{
  "num_hidden_layers": 24,
  "hidden_size": 192,
  "num_attention_heads": 3,
  "num_key_value_heads": 3,
  "head_dim": 64,
  "intermediate_size": 960,
  "vocab_size": 4096,
  "hidden_act": "squared_relu",
  "norm": "rmsnorm",
  "norm_place": "pre",
  "norm_eps": 1e-06,
  "positions": "rope",
  "rope_theta": 10000.0,
  "rope_fraction": 1.0,
  "qk_norm": true,
  "attn_scale": 0.188,
  "bias": "none",
  "tie_word_embeddings": false,
  "parallel_block": false,
  "extras": ["local attention windows", "exclusive self-attention", "value embeddings", "hashed n-gram embeddings", "a smear gate", "an embedding shortcut", "skips across layers", "capped logits"],
  "init": "uniform",
  "init_std_qkv": 0.0805,
  "init_std_o": 0.0,
  "init_std_up": 0.0805,
  "init_std_down": 0.0,
  "optimizer": "adam_variant",
  "learning_rate": 0.00189,
  "beta1": 0.95,
  "beta2": 0.98,
  "weight_decay": 0.15,
  "lr_head": 0.00522,
  "max_grad_norm": 0.5,
  "warmup_steps": 202,
  "schedule": "wsd",
  "decay_fraction": 1.0,
  "decay_shape": "sqrt",
  "final_lr_fraction": 0.0,
  "batch_tokens": [32768, 65536, 98304],
  "max_seq_len": 512,
  "doc_mask": true,
  "train_tokens": 291500000,
  "max_steps": 4865,
  "dataset": "wikipedia_en"
}
Each number is 500 + 40 x the weight over its row's rms, rounded and kept within 0 to 999. Layers, rows and columns count from 0. Numbers have three digits each. The size before them is the row's rms in percent of the matrix's.

# layer 10 attention key, 192x192, rms 0.0769, rows 106-127, columns 64-127
109:504476514458497535445552539465499501433498500524522454538526518447522560537503524521513466468494545479432496632545446476498577534470497444533519472595473459491552407495508529479477451558522515
096:489525468501424528593526440489475497509489512467495442487482498542518466479550514499534514510452504490487512466535528596543588470526461550428539549516575487479504459458502535521488548520452506
101:416498548488546515438459493504441493525491530496524456515490500564480432520526466474514504531529465425539473455444560473450546494462449533543530477492495485469422476522437466524475535499534498
101:457494453466471475507521521531496488453509504481429449545516479526486530516559494516485506496519498470483489542457595481505579512443482527501545495536524487517479448465503533514500569487495482
103:590505490476542567461485447526529526463518517500550590565455535455492512527525550500506577441528536497509511571581460503528434498513513469489410481540491478469529517484464485457480436506476497
099:555541572466442593508494505529488454540500496450497499514511458546454436489526541590460485573507563494550494534498469519601540544475475480530462468480572442546542538552499550522522529592477524
099:515434447465489553453412446520467545470480492544446458462581469491483520502567467543483517509524513499499496486474580441483534564482540554473541536560510472447548467467538432535507463492454553
107:443479581471538468482481533500455526508538477520463489527512461509506500499452459527465452547521484548487438520472449472467507437467471485434496503508526533522472427486408491583468527420448446
109:449452442437536479546505488446518510443470411455506434485521460511580496500457546485437445533470435511532554434457492536477567510529432500492564561487524527500470470473484487552489565482499425
115:469448519513463496491488514474532575517467397456528412486518498511572479478500492445427448505536442521480510468489431443446489459523443497459590441495519560539452486554509509583526508471498416
098:509491547481478487517602512510498605456518494579476490545501509485497495452484507539431493453467423465491464440521555511438555502475550488464514540445535530451554480460531479521562514468466470
102:466413476415532455468503441402494533521532496533492534506421572433518566514500498469490505509492513455487522585536515446527477404462497536467552482440473463525583494503496525529520528511531472
100:576458479472537519505510533508482486457547478456459630493455406487498526468512565526562462530458546503516511523553460460466464495533539497461465493505425488516536551514495506507418474482501587
105:509497536500494470508557482523484507486537445557449529563498445525601502520497457510529471456466421483420483542526511515542454479480409430454550525516517556476436409527496493519465469500505482
105:503508502512542440436464486551470479550450534538526538461544525490458503524503498478536479515487488575488471492531419443490476509530593505482455471486473538576472518483494465418460483531525514
112:456450483481474538511449444465489471465492437474498482553528457536521414516469560485425483543456427462454563404555495506486583428449452562521545523525501530494497475538463514568532538499438461
103:518453452548512524488456476511549418447527481464488525468438503466508465505486544549545504510529564579493579482492437454508494569539483484511498501448514446453514561493556519452487522529495570
096:437511562525519538510599489532537501446495416516427452493507506461509575518430456578484474508491470553520402492500463473521485488485481474471588516487513569529494419516516508499534448469536471
108:514570508455532453542518477507461559512476469471500462533484579514525480464582545446442561472483515541469498531526516478470490575539526421560415473480493489447548505483418512468458521478523485
106:427460491523518518417527541467441550462526471420515502552498557520496475487458494481428470529530403480553529443508487474497539484457445498525495518506553563448516471496464551562469492458459445
100:522461422453492518506499499523480489513481575517531479484534458500512472493498515519502498444505515433525504539500543510515502452436515499475505512454464488440538448468575464549570436480553469
117:536432547554466464495419493524549530451503412474467448458462448514494485445494501472435453508441444572441529515515549507561528517578522503501557483496467531493390491507497544567511578498494491
# layer 10 attention query, 192x192, rms 0.0771, rows 107-127, columns 64-127
092:476500495472531562546536462423462474501498500436487503454521468560506490472548474469513507485523508528444546479590496550490462551549418472457553538443451506426511413498421481577533525474519491
106:536492488524472578471513536464496520529486482425451533511493493459553516518509478497485466568528511467471504492515499463433489504481519554561468583551441488478468515443537487522511555438518559
100:505453536507524525443537511468538471521477456454520492489509441506530455563482481493392415540484402531413403471543484471507473535523522443456517473503535527500459464589453502504492461522493459
097:454509518439473432523466511480517487427548528540547406467561585540471540482535514462557532500518524513487493507512523576502463513547489469536560547470469485505436454508503585460448519515535515
096:470557498521460512548497510477437508439480409528539452435542483524530495428488464447515436495443453439500493497512508467528531468485469462447507577503432491511536412466471513522479470567506419
096:477509535483494523428511405486460469526455441488529534458562529452587513585479481466470505545552482457504474448509468489503521490526509524475484531507486523556507466536520585482504550550466540
093:505478518490563504547490612493554460506555460503452521478462485436475557441462581569500435516450444572477505525526473506497486556513495529451482488423494510531464467505464482512435463491564479
086:439537592548512489499518528444476493517453433474510550478453524528436473500500418563454443522525417517519464497502498474511496483452462560507516444520484479527488493494420506533491510536463562
103:505451548522483499585513549509530562536556496396430537476439446458451508437408414521485499484506454464529481514465495468424526538506479587486552499495522462500478488520558451564496571469497491
106:515469553451563558566460546453507476582530453499442553427543482478510488499487483522415434531552405494427445449554515532524519495475464503477508453555508498488549557555513497546521564486522513
097:456512526491468477501456517473469538520495469472496478578426559545402458491499486585495540526501499541538539515450494489459559436489573502535489486546501409504592539460505480545478498550469534
097:477553463524434580528494495468497514505579553521525455465572566477408517511527491530544549507487547542556510509445543524498497425492540419528524524533492517516447483509560580498432452527527450
099:434541504553621462516477504490537529481537438452509525481399493502496536443507459477469568535462470483474414460458458528454525501572523426532530496531568557494524467597495550499518556481486434
112:542492465515454522501478512588498433428542563547539512505517563515448521547511545505494569466522549484531540542447536532543499488469595494560427455489462481521524513478578531405449496541465564
110:481483545499512505528515591414480557524571528414426523455449514450487509450436486491483458547534523453497536417558477541486532498481465511433480497468500476533506499435394475576601519497542495
097:445537510530488484455504517501440480560546513550586412526468533568448518502547460496575511542446576474533534492540580454466476550517477539476486498524530436541481508472489588514532460572543435
116:501520522530483534528450437470539510510489471427555523451505513481522503433394436521513448491463529456514471449495447501459526506479511551449530428473542451553467515507448506574473540453493438
104:482463456472498560501489500557508475510550520517527525489566487560550526459511513527478451425515445537459446490592500491543490519489489598534501511453546583496470465465509462515443529536497548
096:519458545514413499512534537534478528554483461443526564544549533412437526525510497526497520544531515524485452493525509502525482547443499513490466538491489467479554520397458430531555528509472540
095:510479475448534542456477457455494446471504529471410540445437531470424539453483547476423506512538507531474484480442475508513488427477457440533482513468502545460504507483549593510425466507521512
106:463519437518545503514514482517474525502563497543485477508428466501477525485505470503477505484505413534463503401440499526482613563533501518439484486473471489512494493547490460532535475469527519
# layer 10 attention value, 192x192, rms 0.0748, rows 64-92, columns 64-127
099:479528471478455496481522522479437542571453449493489511560473474580468524451492522474464497545492504478521507517491576542517530552512421504455467514473504479507426444530482444500525494488544451
091:568484541564450550543499518469476493487555491488502497564533409537535465523546481486485495501464529516524549523454495480521431492496532490495519544521515525502526557500515527464515449456440536
098:483515443474563526554551462525448552513488439459534491507523536508511455450518546488529458539500494584483542500441465451538475459445455465483512493537490514514527437540427571531452521459509509
095:469546561522458516559469478457554517470483557456458483518528499537539537487477531463510463479518535468528574500553510462563497426552545549456515469565463462528599474447549475499495422485510441
090:528497491441499509465504438539544532567442554537516489547529484528407569524463445485536456451554461494462483564457508548493537491449393484443491498480513468449468536507506548510446520496474536
099:516475499439547530509453486443524558570469529515546512446544554497493486459539511504532554492446499454474546533476518559469486561532393481544497559539470529505560433478491493437466537516467458
100:542511480512466514447510525431485439504515516464456578494498580522504487486524512471559461464454485513476529547448476487461505506449525512559440540471520557558495489467571471539494445507489510
099:451557540519544495526488488508520578500555501455488548492489503522507511532508526442500425551500483485550489480468540516510483518504589449517522473511469439477507481565448483516496551450459451
094:525488528535523496440516454444537493566429447536501520423533546568512491528487469554516442458412457499465498528469528607507508525515488544517485578582469463509490463505430506457479492551534584
090:558489533439520441508514552556477495528570504540541461572464446512466487479564499525514499517526558527517428533500479531524523509499475488526493504516426489539581498526474450487567498467483520
091:490437526499523527460532503511561463482517428470489512552473491437502548508479575442430467502536479463538494488578453514530521480477575485483483425533504480496473571558525488558529488535538541
104:548548510491478462486508481475586524562501517513520449510503467449454500467542438448477478517444555493425488496516472498482528559450495441542437468539493471507504506508492492494435482474534454
089:474568482441491465491530501458457515532421470552516487476526540469475465455439470534429542457463442458420506496498509477442489547548470576488528518556494508590514533504460495536520564486518470
101:483513524508375406535566473484532480479529549586521433441483454558454472468492517513477493520559442528528511539440520449483464555466506511551493476495503502482484532434506558448538525542467495
094:539569511563434484503486553516560559444517571461469551588518502544476495552490526443450472552523497502507531440522504447552480521493562428548503493521532518514541516474566587511494457418499523
096:519479504471503456447562533461457537536466589557462506393598556430489488516501451467487580536436530422478545554553525435479559540503557526499424468441496529474529522527579501476436557498486509
096:463492572486442477534548464507512538572545481508539550513471519549425511494533453529535604432501474507471453520492502496521487567540438443450424530556413451456548573455538506454406549574496456
097:469542483557437521477538498553551485524468478507464477494475508446487489527551452476519458509426457523476509498465489510474449470561502393559483528424559456508507482479437528415477587515547477
093:545542489524450541503436545549449473543561572462576512494490445453550510508500491483514456500540516512539477532459414489485469442466590459488471536468560467510464494484439494526528506466456447
097:454479480443494490508548473535427534590462429474457470524471525529499547467519539476483482482505444533487525483542500469468563574504415541516547501456546520471501536501431471448473458458487489
098:461430480518499598485553534473518472437519523436535472540475436515468480579561481561515565448560479495490534436528468522574535418510507454418480426570521493468455515516537478537556517516519571
098:536463522513503456515445473486428526531452479495556536565417576559531483474462454496529536481510530551521469468446482464515482495513509481561488533402528491457506511437467492485454524544474535
097:481539528533561566480470540479538493506502463550400563489504557446484521476483467477460496468472462444542469520539500548545540526478485563546464563593494513539492519548455453487538457473468493
100:502546515504460478517537473485465517551520533512476493455527432540450520478432537457425534436563501560522536538447473505511462506465525532539463561456482482496514570527428470429533473472486517
095:414467474463553443517565559547439506542453529561526456497467486420497540472494467556505516527563467475554506525519531457499542465547527489506529511481522497553527471541547432444506504485549477
095:482552551455460508571564484480492570533481557466464450409501471506430519483566416529571555528489538517449506543501539503525460490487528506551482500517474462431462462536501506451486541450550485
092:504486491512480515545420497451447500506506502412463454535501472501524463499494546431457430544481520467461552444509512515456479537460542542450582496573582463495535466477492577480507519481441499
094:510452549450565467469490491460481420511541455442457545487542580445521465566485557448426553461565521458502422477554452517456488444473451506445488498528514489529520469484482498452467548479548481
097:519452489532497490478459503533477442508441471533473493539473492497510451495494536519569454489504448504446457491523485546458457497466515448459561451554472540478508441485517549507532480491472562
# layer 10 attention output (transposed), 192x192, rms 0.0527, rows 64-91, columns 64-127
090:502466529564544499503544534466491553515483519469526501481483441503532496519491510457524551491520592514611502478468492508545529565531525492514480424482537518519477550511526539500438576548535496
093:543532482457492502490442519507472528494560470535530520485509499473590499505438465534478469523429447519430521543490420503497549529539472583433557540464452532460522485550484479567504537470483544
095:493493546522506487467497521478533509544535480445520534518552472522513535463497467486534472521485502593548546493497521487486505511535498529503565418498427481467524552590542489507476593555514524
102:490545548526424498586526537488468490501488493500539508488547467458485554499520490423430430497480440519495437558555515511464461551514504516543533480498493514425480458542520484542492457532479532
091:486455554476560497517555592497521490492461558478429543501435501437512433538491512445490565508547598462558472474467552481508514488510513525565587512457492522499531513487444590504525579513534474
102:438501450487490500546555528478504521454489482488509537609485506504509509484585491487471504559533558437542514427462527493459531457509458424595473503441511472503444512473450537575517535548512509
112:495474475488534496511472532499512506400466478448525583543514488517494553543493495463490527555552495544515568496492550525586526469515517434516549546511467489551456512505507431473528561524433572
106:461565502519473477453468529492413542524515436514524487513522492466545482470459512504521489499405534478518500511526493493498491486530525542447545471493487493529498497614544447473440541526584529
102:499474520487498553524514496475530505442483533367502497570429484490520407506527532538544517504517524459524534431476492540527504517512521436496509437476514503544456524480557495388489592465512552
087:560436526445491475518500505493569527534559419500499532468540472508520565456426496394555573530573489537538489534438463479484506502495487509505515498464456532439530549559510538524461557467523502
087:507521540510507518538518487462471443475506517514536463483507531448498482520534502560482505426451401536406496506516485496523474532433510531433508507549500537496524469441481418466528437447473443
103:479502498439475492516524471457531499490526468521503571507515527512524504445467524530497561549559543468511485506405521498538509527542474483535543520448525499544567485485461587503578556495515511
088:455479496535538486489521472518470538476510483451498521549460455500464446518553487460536515497542534441562508490481542515573488508458524508509526514507533452564454571470558526516453533509496523
108:521417480503547486502467476530464535503489554547429520438431478486562443529436525550546548473502478471496544510501541518523548511454497518503541579518572495532471481522525582506503510529545483
097:478489553500486504449447479456529533462530473531511461456555465450474522526498473550478550501484426527535568549541507550494476514526470575441453510483479507483505489543540493522517542548489483
086:543503438520498452483551465501396476470443466515426475520501503464519457503550524503473516510515525441454423419509545499548500491515506434524503549524533453548442469454491415515517413479489510
101:497473445467488457495527482493535514550493507503443501525443494531558515503509510528495570516557580417507475435460520485494530491526521473538461497449555530501494495469482557511507499499594449
096:544469494484497559480462468489495530590548521482404509472537538480518482403466531611488509529496503515529475458505543495467486487546471502441574491470502518496552492499487507471516547523517517
098:519505486479493445460425488502497583577546482550490540472496513465558524460435479519516520496464535544482474536448438505512606490489452514453524528459419527531540476559497567576482525462487530
087:501452543498486490471525508501510512524440534477456531491501473491511485521464553493496567496554576501580510505500501480521503505525545514492594491492521473549497572459547555488470584459509462
093:503525483469488544482513546483501447470500523496521486500499485491527512497514460569458508467486448539485504584537442524420479515511443514481443521517482537466536449461478453524528471520523469
102:500478507433489547423446511491598581553541525499424530466570468521404529444488526478566513516512571496493535459521544440504517464534535505480489499453457490546519515497463536513506467485490543
096:464481536454510522546516546509519459490533524457551523535518501496498489565490528419454497491533511562488519467477487528520454561482504445579511500494468475487476539528517441470544513468491503
103:477443488482544447479478441474537498534492536449425476504455481486587453499472532541525522495518549411513528426420490507480550490516495495470533488495567483463468559491473618505536553460510481
102:547463466515467535521488500545366450517464536542393482458526517503485425497481536478473510484489463431457485439535508462472446486456529529480549519494541483475470526411480441523506468494523508
101:490481429525435504496496485507417448551494492528411537488464526492563477476524551558492510498482543444543506533504499469488440508578488445544538485454560470539532467495516491545493515513551474
097:496529553557505454473509517453432560507482525511580554499496520441446492520499486491526433519495500525545494589576453521518493531569500550532543483542453508486433527584559447542498522541494518
090:476505521533462500545585471486579507528540440456506531528542490511433576450582440435457517536599481529484493513483532490540476553456466431522419515456489516475520538469499488540511483447477517